Part of a small language model's weights: LayerNorm before each block.
Each number is 128 + 24 x the weight over its row's rms, rounded and kept within 0 to 255. Layers, rows and columns count from 0. The size above them is the row's rms in percent of the matrix's.

# layer 5 MLP up, 1024x256, rms 0.163, rows 875-901, columns 128-255
size [109  95  95 104 104 105  93  97  99  98  98 105  95  89 104 104  97  91  97 105 100  95  94 101 101 100  98]
[[142 117  83 105 124 141 105 154 104 115 118 110 138 118 131 131 110 142 124 108 127 144 118 139 144 161  86 158 158 144 112 176  54 105 163  94 117  87 171 160 170 168 155 135  99 155 140 137 119 118 107 167 137 107 148 139 133 101 148 134  90  99 133 143 126 140 142 137  90 132 112  83  77 144 138 145 119 120 109 180 111  94  96 121  97 124 122  91 121 152 137 104 127 114 162 109 136 131  90 126 144 151 115 163 132 123 112 140 122 150 127 112 110 114  95  78 111 149 118 123 125 106 152 128 106 104 137 107]
 [161 115 142 114 102  99 113 120 104 143  88 158 141 135 126 124  95 129 145 147 114 118 119 159  89 146 110 175 134 122 124 111 155 112 115 159 110 154 143 150 127 150 134 159 134 132  89 173 115 123 135  96 127 179 136 152 120 140 137 174 103 138 150 105 123 131  62 165  90 146  96 159 144 149 152 104  85 163 141 139  98 107 141 155 128 113 144 131 135 130 154 144  95 117  98 115 107  98 120 140 113 131 115 124 144 125 157  85 138 119 114 159 161  88 128 107 112 109 150 169 163 118  99 103  92 164 116 142]
 [ 71 119 146 110  94 141  95 119 111 125 152 123 148 166  97 120 153 113 140 153 107 173 108 149 154 135 160 121 132 146 143 144 137 173 127 140 113 144 129 137  61 120 158  98 161  97 128 120 122 114 140 134 153 120  85  92 164 128 130 114 124 167 103 154 150  85 160 151 129 137 127 140 141 154 139 157 107 159  65 123  90  76 128 140 128 138 130 135 110 128 101 161 111 150 147 143 141 138 125  92 173  93 161 113 143 141 144 171 146 111 153 147 148 116 158  89 164 137 140 137  96 162 126 136 109 139 107 107]
 [101 116 168 136 134 140 103  73 153 139 130 149 100 131 133 101 100 168 102 164 179 140 130  70 112 150 105 163 108 102 138 139 124 103  82 135 177 145 128 104 174  92 110 184 105 138 111 109  53 124 115 153 111 126  93 163 126 134 110 104 156 133 124 140 114 127 163 181 122 133  81 139 138 135 120 141 114 123 150 137 114 144 142 153 149 221 113 122 131 157 162 140  83 118 143  92 118 145 137 132 164 129 141 146 129 144 123 153 163 103 173 156 149 178  91 124 127 136 126 128 168 102 117 139 126 148 116 120]
 [130 110 143 141 139 145 160 113 146 166 112  96  74 117 125 116 185 150  87 135 133 139 106 136 109 127 128 119 110 126 106 120 162  66 152 127 139 118 163 104 145 123 135 125 140 139 119 115 140 103  80 109 117 139 146 121 104 169 154 132  72 134 171 104 127 144 189  98 114 126 160 160 119 164 108  67 111 140 110 124  64 163 101 128 130 173  91 131  95 112 138  83 147  87 114 116 152 148 163  91 141  98 111 119 114 148 127 142 151 123 117 110 118 130 156 150 145 152 164  98 128 106 133 158 137 113 122 119]
 [ 97 114  98 130 119 139 142 113 163 159 137 100 119 125 110  83 126 116 141  99  99 109 130 114 139  92 172 165 173 178  96  99 131 113 112 144 135 115 148 118 157 159 156 100 164 115 117 175 117 172 128 144 144 129  98 114 146 108  92 146  99 114 128 103 124 147 151 101 152 144 127  92 152 133  84 142  83 142 128 118 149  87 142 137 117 149 107 113  92 146  86 123 135 151 172 129 123 154 157 134 109  94 123 113 188 115 109 170 141 135 149 110 151 130  84 131 124 133 164 127 100 118  82  78 136 118 143 155]
 [ 95  95  91 132 154 155  83 120 118 100 116  90 119 141 144 104 139  79 122 135 122 108 166  92 137 133 107 139 104 125  98 164 135 143  73 120 123 143 116 110 130 154  92 130 106 153  99  93 158 124 160  74 129 131 137 146 104 130 129 160 114  80 114 172 115 118 123  86 128 151 112 158 114 163 147 146 158  88 173 108 120 106 198 125  84 136 112 169 184 112 132 128 119  91 133 133 154 142 142 142 106 130 130 170 144 133 171 121 156 100 148 113 159 147 120 142  92 119 128 145 105 123 157 137 154 126 122 173]
 [118 149 133 182 162 135 160 120 108 103 192  91  82 105 137 135 132 112 114 133 145 103 158  90 177 122 100 123  93 144 125 125 128 144 106 176 167 166 111 129 153 116 114 109  98 115 137 137  93 119 119 136 121 105 102 124 124 140 183 154  92  97 120 117 103 162 108 139 109 133 113 101 119 139 127 139 135  93 113 169  86 109 146 173 115 101 116 129 151 130 108 142 124  97 103 151 119 145 149 195 166 104 133 139 162 149 136 157 131 118 117 131 107 164 108 131 144 135 115 164 135 114 114  68 133 125 157 114]
 [147 135 137 121 121 118 141 168  96 122 130 146  87 109 134 144 120 104 104 150  90 145 116 147 105 102 127 160 116 157 117 135 153 133 103  96 162 126 135 124 119 118 144 125 123 106  88 101 101 128 121 178  93 107 114 138 119 108 127 149 104 117 160  95  99 148 153 189  98 165 178 135 108  69 119 114 165 115 119 103  98 120  94 159  95 104 114 100 117 151 142 107 128 141 119 161 200 131 140 167 142 112 125 120 132  94 161 160 176 165  98 126 143 149 145 167 142 145 145 148  96 175 128 131 164 163 163 146]
 [ 98 104 126 114 121 154 116 140 150  92 115 120 100 119 118 106 166 135 127 145 101 155 147 121 131 141 138 123 140 143 122 133 148  87 108 116 157 105 159 169 116 129 102 113 189 146 131 126 164 149 116 148 149 100 113 113 113 116 155 109 111 118 167 118  76 135  98 151 175 151 162 109 115 113 151 114 125 147 140 133 145 117  94 124 116  98 111 138 167 102 140 131 115 146 134 174  96  76 176 120 174 116 177  97 142 100  81  84 121 102 109 132 153 160 114 141 134 136  81 128 118 137 119 134  74 164 141 128]
 [152 137 149 114 154 172 122  95 130 149  95 142 111 121 131 131 146 132 129 123  63 161 118 108 144 141 163 146 113 140 119 148 140 160 126 160 129  81  92  87 128 104 134  80 137 168 138 145 147 108 164 121 143 104 108 117 128  95 107 142 162 133 133 117  71 152 149 134 141 122 135 187 142 113 160 117 121 154 144  88 106 146 171 111  99 131 124 112 116 109 159 134 139 166 122 135 129 104  87 167 125 119 146 125 174 119 153 116 144 136 135 187 132 162 125 119  90 126 114 143 103  91 139 113 125 128  87 155]
 [124 146  67 132 114 105  95 151 159 131 162 100 130 113 130 116 137 148 150 142 135 158 139 140 113 101 121 127 139 122 135 143  98 128 105 116 109 129  95  76 124 160 154 161  79 110 126 141 147 111 124 185 128 127 129 151 100 147 106 159 144  95 129 116 172 103  96 108 121 142 132 103 185 141 175 137 164 108 146 133 130 161  96 100 143 133  82  92 133 148 146 183 169 107 122 128  89  84  96 189 114  87 137  93 142 168  89 127 148 169 112 111 150 133 160 136  71  87 112 115 114 129 139 172 136 121 151 110]
 [183 149 137 126 136 124 170 192 120  92 118 130 140 121 102 162 113 165 115 156 137 180 135 126 114  95 137 122 138 109 139 121 103  48 115 142 159 126 154 144 119 141 130 162 124 141 154 149 115 110 116 121 143 112 154  96 100 156 123 122 118 161 152 142  89 132 140 129 126 131 128 114 138 102 150 116 141 118 127 130 107 123 136 116 121 138  74 165  95 123 182 107 160 155  69 115 145 118 124  90 146 146 155 142 123 148 115 125 129 141 104 108 136 102 138 156 126 106 123 157 126 132 109 143 119 136 143 101]
 [128 121 178 129 169 117 129 142 138 136  88 102 125 144  81 113 145 126 149 164 114 139 164 125 153 142 153 139 122 108 138 138 132 127 134 116  77 138 126 152 116 111 115  89 159 111 122 122 108  99 106 124 121 141 126 107 138 176  72 125 126 120 137  80 151 115 176 117 154  94 129 121 108 125 105  82 114 104  90 113 137 115 123  80 103 118  99 152 133  83 112  95 159 138 122 161 127 144 158 126 120 122 141  89 175 117 153 135 113 149 134 155 111  77 137 105 157 135  96 132 167 108 120 133  98 118  98 141]
 [159 149 178 133 158 163 157  92 107 134 118 157 141 126 143 157 138 132  98 148 114 132 143 154 119 159 159 153 138 130 143 152 149 126 117 125 164 125 131 133  89 144 112 139 102 173 114 101 140 133 170 161 139 139 140 147 145 141 111 158  70 144 124 133 146 124 108 127 125 151  95  98  99  93 120 113 119  99  69 145 113 125  43 114 113 152 102 166 119  89 176 153 101 157 156 112  92 129 167 111 139 170 133 143 106 135 123 153  91 126 109  99 119 121 128 119 149 133 136 130 147 116 103 115 154 113 116 143]
 [147 127 131 106 129 130 117 112 119 130  96 165 156 148 133 158 149  95  97 120 140 123 173 168  71 123 136 136  97  82 143 149 105 115 109 109 149 101 128 164 145 135 168 118 165 132 130 117 126 106 120 129 134 102 150 105 116 120 181 101 105 141  90 118 126 121 126 117  95 112 125 132 141  87 136 122 137 160 112 151 135 126 115 182 137 114 138 167 128 133 124 106 124 146 125 121 157 147 140 151 109 143 143 131 150 120 127 123 133 134 129 135 148 127 142 130 118 129 114 139 135 114 156 130  89 143 108 140]
 [181 109 103  96 108 100 101 180  64 139 116 134 119 114 119 103 156 129 162  83 138 135 140 100 141  91 113  89  97 103 157 124  77 122 120 114 155 107  89 124 146  88 150 119  90  97 136 119  92 136 147 156 118 106 105 115 132  82 106 119 110 143 110 107 154 182 162 140 155 131 133 158 128 130 146 112 141 151 133 130 158 155  90 116 119 114 143 160 146 103 169 104 113 118 106 103 120 151 114  98 127 127 159 131 118 154 155  84 149 160 126 133 148 125 139 120 158 142 124 152 127 127 112 108  91 117  98  77]
 [ 98 132 137 127 127 127 145  67 138 135 107  93 105 119  94 170 107  90  96 130 120 145  94 135 115 137 125  95 161  53  90 134 106  64 124 145 158 121 171 169 123 119 156 121 145 133  84 152 124 153 144 150 102 126 141 123 108 130 124 117 127 108 123 117 154 123 150 137 104 154  65 118 109 155 131 109 158 154 122 110 141 114  96 153 154 116 153 117 126 125 143 107 124 125 143  91 105 104 198  95 120 115 130 114 121 104 110 165 127  79 144 120 155 124 129 157  89 124 156 174 130 117 142 153 113 133  71 125]
 [105 123 123 120 105 131 110 146 159 117 161 103 113 104 145 183 141 158  89 106 106 182 107 120 160 157 117 146 101  95 181  81 119 149 116 138 158 144 111 158 173 132 120 150 108 131 119  95 143 113 157 106 144 127 141  96 127  74  88 135 136  89 133 129 149 111 145 121 151 100 114 133 131 132 156  95  84 134 143 161 158 146 172  89 129 130 172  95 126 136 163 140 123 128 143 127  86  83 120 142 114 132 149  98  98 105 136 100 107 152  80 132 140 145 109 135 158 150  96 118 158 100 119 121 150 134 123 128]
 [107 150 100 119 104 108 142 102 149 133 121 133  94 142 109 152 116 118 154  95 109 179 112 110 133 113 149 118 128 141 153 191  86 123 121 127  84 108 100 114 149 151  86 201  93 128 114 139 103 139 131 129 116 151 135 111 114 150 151 134 101  95 164 114 129 146 113 136 115 109 131  88 157 145 153 142 150 108 100  87 104 150 136 102 150 153 105 155  86 156 127  78 161 137 162 129 140 160 153  95  75 121 117 146 135 167 153 152 155 102 115  94 114 139 112 143 155 144  97 123 128  86 145 101 138 135 119 138]
 [ 93 108  91 109 132 172 153 131 124 158 136 176 152 164 186  90 142 119 153 108 104 119 106 137 117 131  87 127 144 126 136 135 147 136 129 120 111 107  90 116  88 123 145 121 111 126 114 165 172 111 151 163 123 122 160 102  96 134 122 147 119 131 192 112 131 125 127 149 133 120 120 128 133 125 117 113 136 125 141  96 151 120 142 117 116 109 157 126 143  59 113 113  72 102  99 139 117 120 122 130 114 132 117 118 110 142 141 147 104 119  82 111  90  99 131 131  79 152  76 133 144 124 140 102 107 163 161 169]
 [107 134 166 121 156 142 155  73 131 118  53 118 130 137 139 185 126 121 112 150  83 116 162 126 121 126 118 128 148 113 151 135 154  87 118 131 136 122 133 128 112 114 179 108 122 143 117 140 149 147 105 150 155  81 141 122 176 138 112  88 132 110 113 119 156 123 127 110 142  79 182 118 135 150  95 142 162 130 124 199 148 116 134 141 102 146 138 104 127 115 102 150 126 130  80 135  98 147 106 121 136 192 102 160 130 111 130 138 134 148 123 135 126 132  97  82 121 142 166 130 100 148 108 119 139 164 127  99]
 [126 116  94 143 160 116 100 126 142 139 132 112 121 113 139 103 141 123 114 130 102 132  91 120 142  83 123 100 147 144 169 125 147 142 106 161 131 136 136 115 145 172 130 165  84 108  88 152 119 115 132 132 112 117 153 121 176 182 131 160 142  87 132 129 158 115  86 118  90 111 154  84 112  88 131 117 109 138 136 120 118 103 111 110 148 128 120  88 125 137 125 141 106 150 135 115  84 107 149  90 102  95  96 207 150 195 148  81 139 177 115 132 149 146 149 122 100 122 166 140 132 155 129 161 104 159 128 113]
 [128 121 173 146 112 127 167 161 114 148 167 129 147 111 136 133 130 102 123 168 116 118 109 114 112 118 119 142 107 121 109  97 138 124 122 120 147 122 122 127 151 103 148 176  91 111 124 151 126 144 111 125 127 156 154 146 133 113 146 174 144 163 120 159 119 123 131 138 131 135 133 153 137  83 103 118  93 112 118 123  96 100 185 173 119 104 137 109 149 111 125 147 113 134 106 148 103 112 109 111 145 106 128  83 104 140 135 121 128 190  73 150 119  76 143 164 120 153  64 165 128 120 144 116  89 115 129 128]
 [139 121  85  97 144 156 105  98 140 180 159 135 124 115 150 113 133 124 145 171 122 125 106 112 140 108 147 105 128 114 106 119 188  88 143 143 139 109 119 101  81 124 115 104  97 139 118 138 151 137 131  95 132 140 151 165 173 124 131 105 130 138  91 141  95 125 122 171 170 118 108 117 143 146 145 125 137 121 107 159 124  72 156 148  92 150 133 129 137  93 129 160 123 153 110 139 112 161  86 136 154 138 108 128 131 122  91 148 131 150 140 123 139 103 144 166 115 101  85 151  74 106 114 131 126 154 128 121]
 [111 116  63 144 131 113 110 127 112 151  98 121 150 141 174 143 131  81 132 140 142 131  86 114 109 114 109 133 117 104 152 175 171  76 107 153 128 106 103 135 123 161 153 150 141 106 162  98 175 101 160 125 112 139 124 131 159 105 177 131 131 137 150 154 108 115 112  88 103  73 175 129 111  98 132 111 169 162 135 106 126 106 143 133 163 133 153 125 117 164  95 142 137 154 115 127 100 115 146 133 111 177 137 126 143 155 124 127 157 128 129 163 118 134  95 129 103 150  77 104 128 104 150 120 102 104  85 115]
 [ 91 141 103 164 167 123 129 147 130 138 123 155 164 161  95 149 132 179 118 171 138 126 138 123 134 130 127 116 150 124 149 131 134 102 132 149  81 124 160 140 137 105 153 113 127  92 131 130 130  47  70 100 143 115  76  85 127  98 110 110 137 109 110 132 121 128 136 144 129 127 106  75 125 126 104 172 109 152 120  67 128 138 173 124 150 166 145  88 109 153 125 105 139 145 116 165 142 161 101 138  73  87 123 147 130 154 125 121 133 166 100 129  97 126 118 108 121 104 137 144 126 149 172  91 121 120 111 158]]
# layer 5 MLP down (transposed), 1024x256, rms 0.0843, rows 875-901, columns 128-255
size [ 97 104  93 118 133 108  99  96  92  93  92  94  93 104 110 120  94  95  96  99  93  99  98  93 101 107 100]
[[124 112 132 137 142 112 118 156 165 113 109 127  97 186 130  87 138 190 136 159 147 133 167  93 108 115 158 132 115 172 109 156 131 148 128 133 147 139 161 147 149 132  98 130 102 128 109 109 169 134 139  99 162  98 106  79 105 125 140 135 131 125  97  82  84 135 130 133 121 128  98 154 109 110  99 128 130 118 104 119 132 114 123 126 180 113  92 143 137 121 108 154 147 110 116  84 126 157 139  85 115 141 134 115 155 111 132 123 114 119 111 169 148 175 148 168 124 100 143 138 135 105 134 136 145 130 111 136]
 [142 107 101 131 117 130 143 134 145 104 165  92 159 135 112 125  64 171 126 114 121 115 122  86 152 112 112 127 142 101 161 141 118 158 118 116 106 109 169 119 178 115 145 135 146 119 125 137 127 119 132 151 115  80 106 151 136 119 120 122 170  97 152 135 101 175 116 168 134 106 119 122 152 175  95 137 135  84 133 144 137 106 146 123 129 152 126 119 132  94 123 109 104 125 156  97 128 198 158 112 108 133 131 178 152 135 140  83 151 111 150 127  95 168 117 164 165 131 134 146 117 130 132 153 147 118 142 161]
 [113 120 109 167  97  87 155 135 161 136 122 142 105  99 131 102 107 138 138  95 115 167 115  90 155 110 148  94 123 117 108 110 107  95 141 138 100 149 134 106 109 155  86 105  95 162 126 132 139 170 131  93  89 143  89  96 141 141 133 119 158 100 103 147 130 126 130 160 126 138 152 138 124 109 121 101  86 163 142 152 164 140 117 140 142 173 124 143 133 146 167 100 102  77 130 124  95 143 146 131 178 164  87 125 157 108 106 142  98 116 128 101 178 162 142 122 154 131 144 139 106 122  95 125 151 125 150 119]
 [130  85 144 119 141 137 126 136 117 139 131 152 128  81 116 113 172 153 133 124 140 163 133 125 106 135 172 122 151 167 178 125 131 152 108  93  95 149 109  82 136 131 124 105 123 102 131 129 136 141 115  91 163 104 115 136 111  84  65 139 134 122  69 110 119 130 102 107 131 153 152 125 133 111 139 169 159 106 157 117 128 163 119 139 129  95 111 125 127 127 134 102 149 155 126 140  67 117 101 121 131 141 154 123 143 122 135 169 114 133 138 150 131  88 134 117  96 153  69 136 154 130 152 131 100 151 118 141]
 [118 126 141 114 124 126 160 147 172 155 146 136  64 141 116 122 178 159 103 164 113 148 133 154 132 134 107 152 151  69 137 131 131 150 130 113 124 122 164 155 107 149 146 136 175 104 148  98  91 135 140 118 108 128 107 132 150 133 129 116 134  88 158 115 156 158 158 140 167 142 172 120  92 148 129  70  68  68 110 102 137 138 132 147 105 103  97 148 123 129  91 132 166  96 118  91  93 109 163 128  82 101  99 144 133 156 143 147 134 102 126 142  97 125 132 148 171 139 192 152  88 158  70 162 142 133 140  90]
 [131 151  85 141 144 165 149 144 129 106 158 176 168 157 150 101 108  98 105 106 106 110 169 107 122  93 126 103 132  99 164 154 141  85 160  94 133 122 173 128 127 101 117 153 103 110 134 131 138 156 106 125 142 130 162 160 117 101  97 134 106 111 140 131 127 127 168 130 127 119 154 103 105 109 129 141 141 135 150 132 114 151 115  95 155  95 110 128 105 140 136 127 143 102 121 106 110 158 118 115  95 135 136  91 107 156 126 167 130 134 149 145 156 140 123 126 134 162 148 139 111 130  99 133 119 146 126 113]
 [136 107 127  84 128 128 133  71 141 117 131 142 113 130 108 115 130 106 151 132 137 167 151  81  77 125 126 120 127 101 148  95 127 144 132 146 154 159 119 146 150 177 150 107 123 105 112  91 133 144 120 114 132 115 146 113  92 152 149 132 104 106 165 163 148 114  77 156 158 139 145  84 137 116 141 110 178 147 128 145 116  68  74 121 133 142 131 119 142 104 169 164 127 130 107 123 162 100 122 101 117 166 129 171 125 117 155 102 125 130 159 145 126 131 119 148 136 123 115 141 134 142 104 166 167 101 141 147]
 [125 130 169 150 141 146 157 105 126 128  93 141 141 140 147  97 133 188 119 100 104 142 141 135 155 120  92 120 120 161 150  85 122 132 123 129 150 125 119 163 121  95 124 137 134 151 124 122 111  93 100 140 151 146 141 113 139 105 124 112 138 144 127 144  99 111 119 115 116 109 152  88  99 128 140 129 136  98 126 115  75 126 133 116 168 150 103 155 148 139 166 146 166  73 121 108 151 135 129 140 144 142 109 122 136 141  91  80  95 140 132 162 172 106 119 164 146 154 129 143 134 126 111 133 123 122 169 148]
 [133 122 129 123 133 133 117 150 124 164 139  88 137 112 110 148 146 144 148 162 155 137 129 153 150 126  92 161 144 102  88 148 163 118  94 145 138 106  91 141  68 119 167 145 112 130 127  74  98 144 136 129 112  97 134 117 113 116  92 120 147  95 137 141 157 152 141  75 122 141 114 137 154 176 158 126 113 128 164 183 140 150 107 110 111 179 123 145 131 103 118 135 154 117 119 125 131 107 109 106 158 147 112 114 176 125 152 110 122 122 168 138  91  92 128 107 170 173 151  96 143 170 115 147 134 141 117  53]
 [139 106 109  78 146 138 102 114 205 136 118 138 143 126 150 122 157  61 105 148 146 108 104 114  91 132 143 124 106 114 134 103  97 117 154 154 192 119 140 111  86 120 117 130 143 138 184 141 161 165 118 103 109 111 140 146 131 137  94 109 166 120 133 144 150 149  68 124  98 152  94 112 105 112  99 133 123 135 124 125 148 146 151 126 108 136 130 120 176  85 167  73 108 121 101 153 105 153  87 104 124 129 114 153 166 104 129 129 145 181 146  91  97 142 118 141 149 137 145 137 128 121 154 121 136 129 135 127]
 [112 129  99 179 162 136  90 164  90 112 166 115 146 132 113  90 143 100 165 136 132 120 148 126 154 155 164 131 109 121 121 129 157 120 145 108 127 107 148 150 120 123 154 163 148 146 138 136 116 147 129  90 120  99 150 172 151 109 107  96 106 158 121 131 125 135 121 170 140 130 140 132 133 164 118 105 177 121 106 116 164  89 115 141 127 140 108  94 137 113 132  50 124 131 123 182 161 167  87  69 148 119 151 110 123 164 127 140 114 136 125 128  84  96 108 124 101 126 111 142  86 139 151 168 108 118 155 169]
 [131 126 129 136 107  83 147 161 105 147 153 150 154 105 132  98 143 166  79 150 158 105 130 154 130 109 137 115 119 100 107 133 141 134 193 129 131 136  68 147 155 120 125 166 142 134 133 130 135 113 135 140  83 152 111  82 123 101 121 165 128 110  67 117 135 155 157 133 110 112 100 111 133 100 119 109 124 114 137 133 112 127 105 125 134 109 154 150 138 150 122 140 120 190 105 159 177 114 146  85 101  94 119 137 129 117 149 150  88 144 102 123 100 117 146 141 117 144 118 159 112 156 110  84 109 128 158 106]
 [124 146 112 173 156 133 155 138 139 136 119 127 146 122 108  78 187 168 142 174 157 132 146  76 125 136 111 121 103 109 134 149 165 149 105 115 124 124 150 132 130 158 117 139 142  95 113  94 150 103 132  97 102 143 105 122 134 137 111 108 142 153 151 145  95 133 142 137 132 144 156 139 131 135 143 132 152 119 142 160 126 108 171 167  96 148 131 135 155 144 111  80 150 112 101 130 145 168 136 137 115 114 111 119  78 138 117 158  81 116 104 166 133 160 101 129 146 148  94 102 122  93  87 134 185 119 152 146]
 [117 156 103 163 124 167 103 149 119 127 111 124 109 152 103 130  93 154 148 136 117  98 110 158 143 152 147 119 133 152 134 124 152 117 146 107 124 104 141 154 133 166 128 106  93 127 159  90 154 141 111 111 106 148 143 143 159 121 123 139 138 135 117 126 154 119 105 134 142 122 130 138 119 110 116 109 131 126 134 106 121 108 154 135 122 146 151 125 130 109 119 154  92 113  84 107 143 108 147 120  75 125 120  56 123  92 111 119 134  73 117 118 150 125 114 168 129 164 138 120 110 105 140 159 122 103 138 133]
 [ 98 151 161 138 152  95 104 126 102  82 151 100 118 122 164 115 103 113 161 135 112  96 169  97 143 138 100 132  87 142 130 119 143 122 106 131 120 136 147 100 122  96 109 132 107 132 159 130 103 114 115  98 175 123 105 152 137 175  97 158 122 114 120  89 105 161 136 169 149 128  88 141 130 130 104 135 139 162 135 122 135 131 122 167 132 117 149  95 115 124 148 158 147 119 130 125 149 103 159 135  33 115 114 104 130 123 168 119 114 140 114 133 118 139 130 112 114 139 128 133 160  74 158 159 126 151 127 107]
 [ 61  85 155 123 138 121 110 152  91 138 120 101 135  96 144 115  95 122 106 146 128 126 112 110 183 125 132 120 143 139 157 136  90 136 142  99  85 122 172 109 123 109  70 148  96 118 141 150 116 106 104 133  85 148 146 131 101 129 129 147 109 137 142 144 126 112 164 151 125 143 113 147  99 120 107 152 158 135 158 139 132 129 145 102 152  92 133 137 146 157 113 136 127  99 125 123 148 105 149 127 146 111 181 139 140  94 188 129 136 140 113 114 131 140 112 126 139 102 147 150 127 137 116 113 167 149 160 117]
 [147 123 141  90  96 200 137 175 125 170 136 115 162 128 131 129 147  94 147 112 106 125 116 126 125 129 131 142 144 142  93 146 125 134 155 115 106 102 157 121  99 153 132 150 144 113 107 170 144 142 118  91  93 113 129 132 102 129 109  93  96 132 142 134 171 136 112 121 117 143 120 102 150 123  92 125 151 136 130 120 123 130 137 128 130 151 148 104  89 144 131 182  54 139  56 156 159 158  78  90 128 160 120 138 119 122 136 112 150 135 118 110 111 141  90  98 154 121 121 173 125 109 155 106 132 169 156 136]
 [ 89 127 123 148 119 147 114 119  85 113 135 101 132 133 113  84 148 168 124 140 148 112 133 137 126 121 109 127 119 178 131 119 131 143 109 151 118 141 146  99  87 116 104 107 138 135 185 107 122  67 161 138  98 185 122 144 117 114 150 116 121 165 136 220  86 153  97 129 147  99 119 167 141 158 122 131 151  70 173 180 142 139 107 126 114 160 111 125 148  94 111 123 144 108 114 115 112 135 126 129 151 153 160 135 143 118 117 126 154 162 139 105 144 149 149 114 133 122 166  92 142 117  88 144 139  95 144 147]
 [151 112 136 150 106 148  67 128 157 153 162 132  95 146 117  92  72 119 135  84 127 177 149 159 146 157 139 137 129 143 146 132 116 101 125 152 126 168 156 142 134 151 128 134 132 122 103 111 154 129 112 141 109 102 133 147 109 105 132  88 139 154 145  93 121  93 124 123 136 126 145 124 137 127 163 126 107 133 147 157 148 137 122 187 121 109 104 150 125 108  96 117  97 111 116 148 127 158 115 162 159 125 171 117 130 103 104 128 100 134 148 161  93 109 138 111 129 145 132 141 121 109  93 148  90  91 135 135]
 [113 117 124 147 118 103 181 107 163 172 162 155 111 178 131 130 134 116 136 150 103 116 112 155 105 115 115 140  91 156 131 148 119 139 117  66 141 107 128 152 132 133 114 110 101 149 101 115 106 159 130 145  81 163 150  99 115 166 126 140 180 125 144  71 101 145 153 110 114 108 118 115  97 122 101 148 159  58 125 145 168 114 117  93 105 111 120 107 126 150 169 104 126 161 119  83 102 146 122 122  99 131 125 139 108 159 117 110 136 102 152 140 123 102 172 140 117 172 148 202 153 119 136 137 144  84 117 148]
 [146 127 113 140 149 107 101 132  84 116  98 135  82  71 138 121 130 144 166 155  81 176 125 119  89 125 133 138 103 111  98 146 115 138  59 138 140 141 129  85 130 148 114 150 158 129 136 104 108 151 120 124 127 150 124 109 119 131 140 130 122 128 131 122 155  72 129 142 116 143 142 143 141  98  98 119  97 136 136 137 110 142 161 155 126 107 137 145  96 132 123 180 140 157 146 128 165 106 158 160 135 115 133 136 135 115 123 107 127 109 138 111  94 148 161 125 157 140 112 114 144  91 133 143 122 164 117 116]
 [183 129 124 170 150 106 140 141  78 174 139 179 151 114  70  96  98 142 116 105 116 136 100 102 131 144 156 135 138 122 113 137  83 190 128 155  97 128 125 164 159 145 106 119 154 136 154  66  76 108 137 116 141 180 117 130 115 126 134 138 123 125 206 149 133 164  81 111 111 141 130 142 144  75 167 147 127 143 155 142 104  97 117 143 142 115 116 142 105 137 147 139 153 129 174  91 135 128 109 124  85 113 116  89 118 150 159 155 147  98 121 122 137 151 122 105 127 119 109 104 111 171 133 137 154  80 163 163]
 [139 142 130 144 147 122 142 106 149  79 137  83 121 165 130 125  77  98 166 151 131 160 196 121 160 108 134 106  91 130 117 149  98  96 145 100 115 134 156 112 140  97 129 128 127 155  89 143  90 108  87 144 142 133  96 131 127 125 165  79 126  92 141 150 131 117 108  98 155 149 150 138 162 123 154 137 129 125 109 116 127 142 148 135  86 138 102 112 122 128 153 144 106 106 141 161 129  78 143 140 127 132  91 151 140 111 170 112 123 161 105 101  94 117 121 112 148 125 144 103  99 114 153 132 102 117 176 117]
 [113 127 147 147  82 147 119 143  88 116 146 136 134  85 135  88 142 173 111 145 122  97 175 120 102 105 113 114 121 137  87 118 151 170 130 161  89 115 118 135 121 134  97 135 141 169 175 108 146 103 117 161 130 187 163 130  89 108 122 150 152 135 129 105 170 133 108 128 158 132 112 129 128 124 104 109 126 114 131 155 132 117 120 122  92 107 117 114 125 101 140 138  94 167 129 143 157 168 115 104 117 128 163 120 131  89 163 127 109 104 149 112  86 141 132 128 166  67 124 184 123 145 120 124  97 102 149 124]
 [103 126 116 110 155 115 150 125 130 137 121  87 120 119 141 134 121 128 128 159 123 127 111 101 139 163 126 126  85  78 124 111 161 127 169 122  97 138 112 136 140 137 134 110 119 141 121  89 112 127 156 107 148  85 144 162 146 135 152 144 157 120 115 147 177 123 131 152  95 148 114  96 166 112 145  87 161 142 121 159 104 129 107  93 101 142  89 129 150 153  88 155 162 122 147 124 139 117 112 162 152 107 160 106 106 126  99 183 142 146 103 134 139  54 157 169 139 159 138 136 121  95 161 159 150 111 176 140]
 [123 107 127 150 106 124 133 174 136  99 100 142 130 127 133  54 122 138 107 146 132 143 130 104 105  85 124  85 133 129 117 144 110 135 136 149 114 111 168  98 129 135  80 120 141 125 173  95 136  82 177 153  96 137  88 106 152 107 147 154  86 168 151 116 185 109  97 101 134 109 138 163 152 100 127 151  95 143 130 119 135 123 119 134 157 150 109 144 105 167 129 152 141 106 115  98 102 108 140 127 121 148 124 152 144 145 131  84 171 144 129 122 128 113 103 141 133 124  78 149 113 141 134 133 144 141 109 123]
 [140 137 125 167 131 156 124  95 158 111 113  69 123 117 160 137 159 129 120 148 107 121 146 124 107 154 107 127 142 107 109 149 104 129  75 126 156 108 125 164 124  98  88  97 164  99 116 116 116 130  98 126 150 101 123 126 132 154 118 100 110 128 156  94 146 156 118 157 122 159  87 140 143 106 170 120 110 166 120 181 148 131  96 148  92 107 117 131  84 122 171 188 128 154 185 116 102 103 150 104 150 125 165 123  84 142 150 144 145 116 119 129 112 120 154 137 174 121 151 103 111 104 122 112 117 110 147 123]]